Weights of a small transformer language model: rotary positions.
Each number is 128 + 24 x the weight over its row's rms, rounded and kept within 0 to 255. Layers, rows and columns count from 0. Numbers have three digits each. The size before them is the row's rms in percent of the matrix's.

# layer 4 MLP up, 512x160, rms 0.145, rows 132-148, columns 0-159
107:100125133134114120105093144125129113115094114116121106123170142125106136158113123119151126168104163126146145155140143138142146139153133138063139143104139138152128164099143130115179149147135115136129098136131150104193138161169091104140157166103137107132125159118137184161153118154144173141159144092131122146157106176090198127124158101129138182113112153157136128071129119125073094114126166115114114134158141126126123179128097133125099125124153137142148115142100092107117122118141120
102:092106107072111140156172099117152108149096126093112096162142143146098108134152094187129132138104163166096101096121145175121128099120133091128142166097161121151096119130140141129100131120142119098086111121135088096125152126091097107194095152145144101169145138147137140154091124143112125109106101148075128128090115104095148115117138124122138086122124109110155129164131120138171136154137100119131147124137103164101116136098144129109085158147112146124083131143115099128110100115128129
104:116091139151119104093161148149128080160136111124130128121120101122096136188113138145141131143143100085102118169109136179091133121212090102134105139112145150132125077117141128151117112123120103120116121116088099150106082084130085110159087106130144139122113140138123109123106115130131159158125093123127126123162124144105121118124169129142162121124107132123155165178128103076153143133130092122134113148135139102120131119157154162084092070124116115150115167131105099153134141106119107
096:098129145144133146126113099135138132163179126114119113098115091164123140150164116100156096114139130116126110138138123130174117094122169122135080111104118138180157115159086122153103107121102144114128153155075104098111106109111068139104128125133138142119151084108157138138182171155156140126135118084122097144109111122135140128133121113088137132146122095084068109154130101169131120166087083150124114105103127153116123138160158142120130155111085095149138136143166121137133098150150120
091:121152159140111121167145140079103176153158112155097169168134146118091112142161127190104178126145085136136128136182131157115090114114089141152121108141132096126107131133149127134120101133082135158090148106108117140132131120180118121130100100142122125151148161147125159127138119146136142146152108139125081103137139105151156121168090112128102155163120155097097081147148099159104117115112108137109145129137111134154108126161094113153161154132137180113105144136122148177116140132161151
094:137124077113095137131136127148114137121156167109179144100108136156114141115152098093107154155119100112153098182106124121140091133085132107120156139113152110137150096088129154171151127100159167083139099124142147135152090116144120151173109101099125128097102140178114129114073129106135101104133138102108112133155127068123156112146100145118108151148126137141089150123099130094124144152111093153155078121149083105136122110154105140148152080127142139102139133125135125140127141182115128
116:118134107131084153121112131138106124152095126149143101147119139094147129092126143161145097141099115133134123103110111097174123139115128146102133136123097088123154144120133085102109127165139115118174107095167122106144152128101076176107119131123125103114123101115087119126131157136089106139128107111139122116123124074165132128139155169104104170143083154126133086137124127092114115171154142066110088120066113167154125176130117094084163160124126126175160114121142151138126115129136133
103:149147142129147107155099164131126119142145130178099135160138127079112120130107091114093135100118074162128117134120083120150101098068108153140152098131121128099118133094178086136124114143142142101119143112196084129164090152147132129154112119130157122156113099108115166118115163123113124134130137128145076122079144116133170122162104143098169150125145125094110116084105093140142120145175128137092121102101116163114089099154106092107116148136115110113138117150154112113138134132127117
090:104122129115099148129130178073112147161122144089137112162138105111140129108152140128148151143129157097119147107148108089130139119143144164132132168143086130097112139104123138101154134076138137158125156161172172113096203146134167100160118113105118139104159143158099152133100143145126101142102133108158126117150131096108082108120104111117118128112130150127144120150135136156165141092167121120126140118121085103165133098096128084119181132072124124097157116129111146106143091139143101
098:121163120137118129159136124128109120143130159133130156099160130124161121112126167134135146153131191104109096134114142135117159153094124081142147135125102177109133143109139128122152121090101133149121121158100146113145136122121118066138132100129120134118090176115111147147110120157104202170112067154112191121151134121121129138148120103144166127161147166173118132113155162119166168108126133131106193128148121142106152161085168146122131127094122104117096159123131122135124127088133131
100:112124105144129118139097134140135103137118123123093106123100139157129128112152122112139089132128108127155104121090156101083144134122117185147093124075167165136117110127134091124082085128122144138138096155153095139124126143121144117119141123128113116202108132190149124157097135113071147126126137143129098154144141131151170122118125110121155102116130142160155125128139122173147144114155143109121148147140102177123137129093107076097123184130088173114152150100132082105086136109162114
110:136148168143130150168136145135161144115144153121076109129120132142148116137127095174193110116137086105102156141053173114117103129128102085129120105143120122101091145098054129141143123124130139121107145105112138131137103156131171097107136133102125122175124121106104132120126116174113091142081060120130104125125134173122163118097164112117083130108111127140127150142127131115127102140148135133130154158143137124142097171122148148114148129152117152136121143140092131144107164084157143
099:150137141133127131117143132152141105113159135120157102106109146139123149114110150148145089152086078148096102113141125155091124177126139134149136140114160161144117101119068117102140135135133119107084122142134177115126128136143103138155130102082078118143131105141141133128129169099156154116100084109153161138151147111137141087141164120146173138085135129120090084155098156124116150139086131105118123172103109161091071091114098121126117128104119161136101146105138091080150097137108111
100:156122137109108152125100095161133092168113153137112147130129124089176158141153111167158127149146143112129122126117144120112175122133113175082098146147166083146139140148133122186119105128143118111150105128126128117116094156077108119110095108160114154120132126145129126144128130087138123145072129114192138073141146136180120153099100119119108112097153160157131116116087155148135138178126136112158129147146151108142121150121132160173175134128127138172115124145133135087106158117111158
097:152120137189100123166142114091106098107102139134097125158142116185142156103144114114148131091145146112129150101088141076131144146147101114148127135129126136133089109127128183146129135104118063137132127089115086110117118157143151145129148111202113139131079153123114136114138163119126167141165132100132142182159142136160104145112151150134117114126144136119055131153146069084126115095143130126134135105115149129139103140131144123125172121100113114147125127090112126100140127138149106
099:132135156142109140154101125112149168152113146127126148148089141095106114171096142154124109154087227145161155156104106140116108119137153121129186101112095130112103139102132134055184155172133121170101103101146145122122105149140113123146127140123154143111144090100126142152149114122147156143097159073126132124137137133090110074119091131130129129122114158158136147115148109120120135176118105130134140144144145129133102114142136137156111134095118134158144128116107127115097149079120146
094:132116103127166130073120123086142096153128152141119121137122141124170107123136122123132098129145139142137094165190106127113131109101159120177138110127127151110139111136115104170127101140129096095105138164115121158094169118176103120152109134109134109132121124130126082155139167077140067144152103099130121146114089120164107137126106161121123154090120133165117158166076161139084114136121111108137101153107127173099148105126136142154116132163130129161141092153121125113140103121073163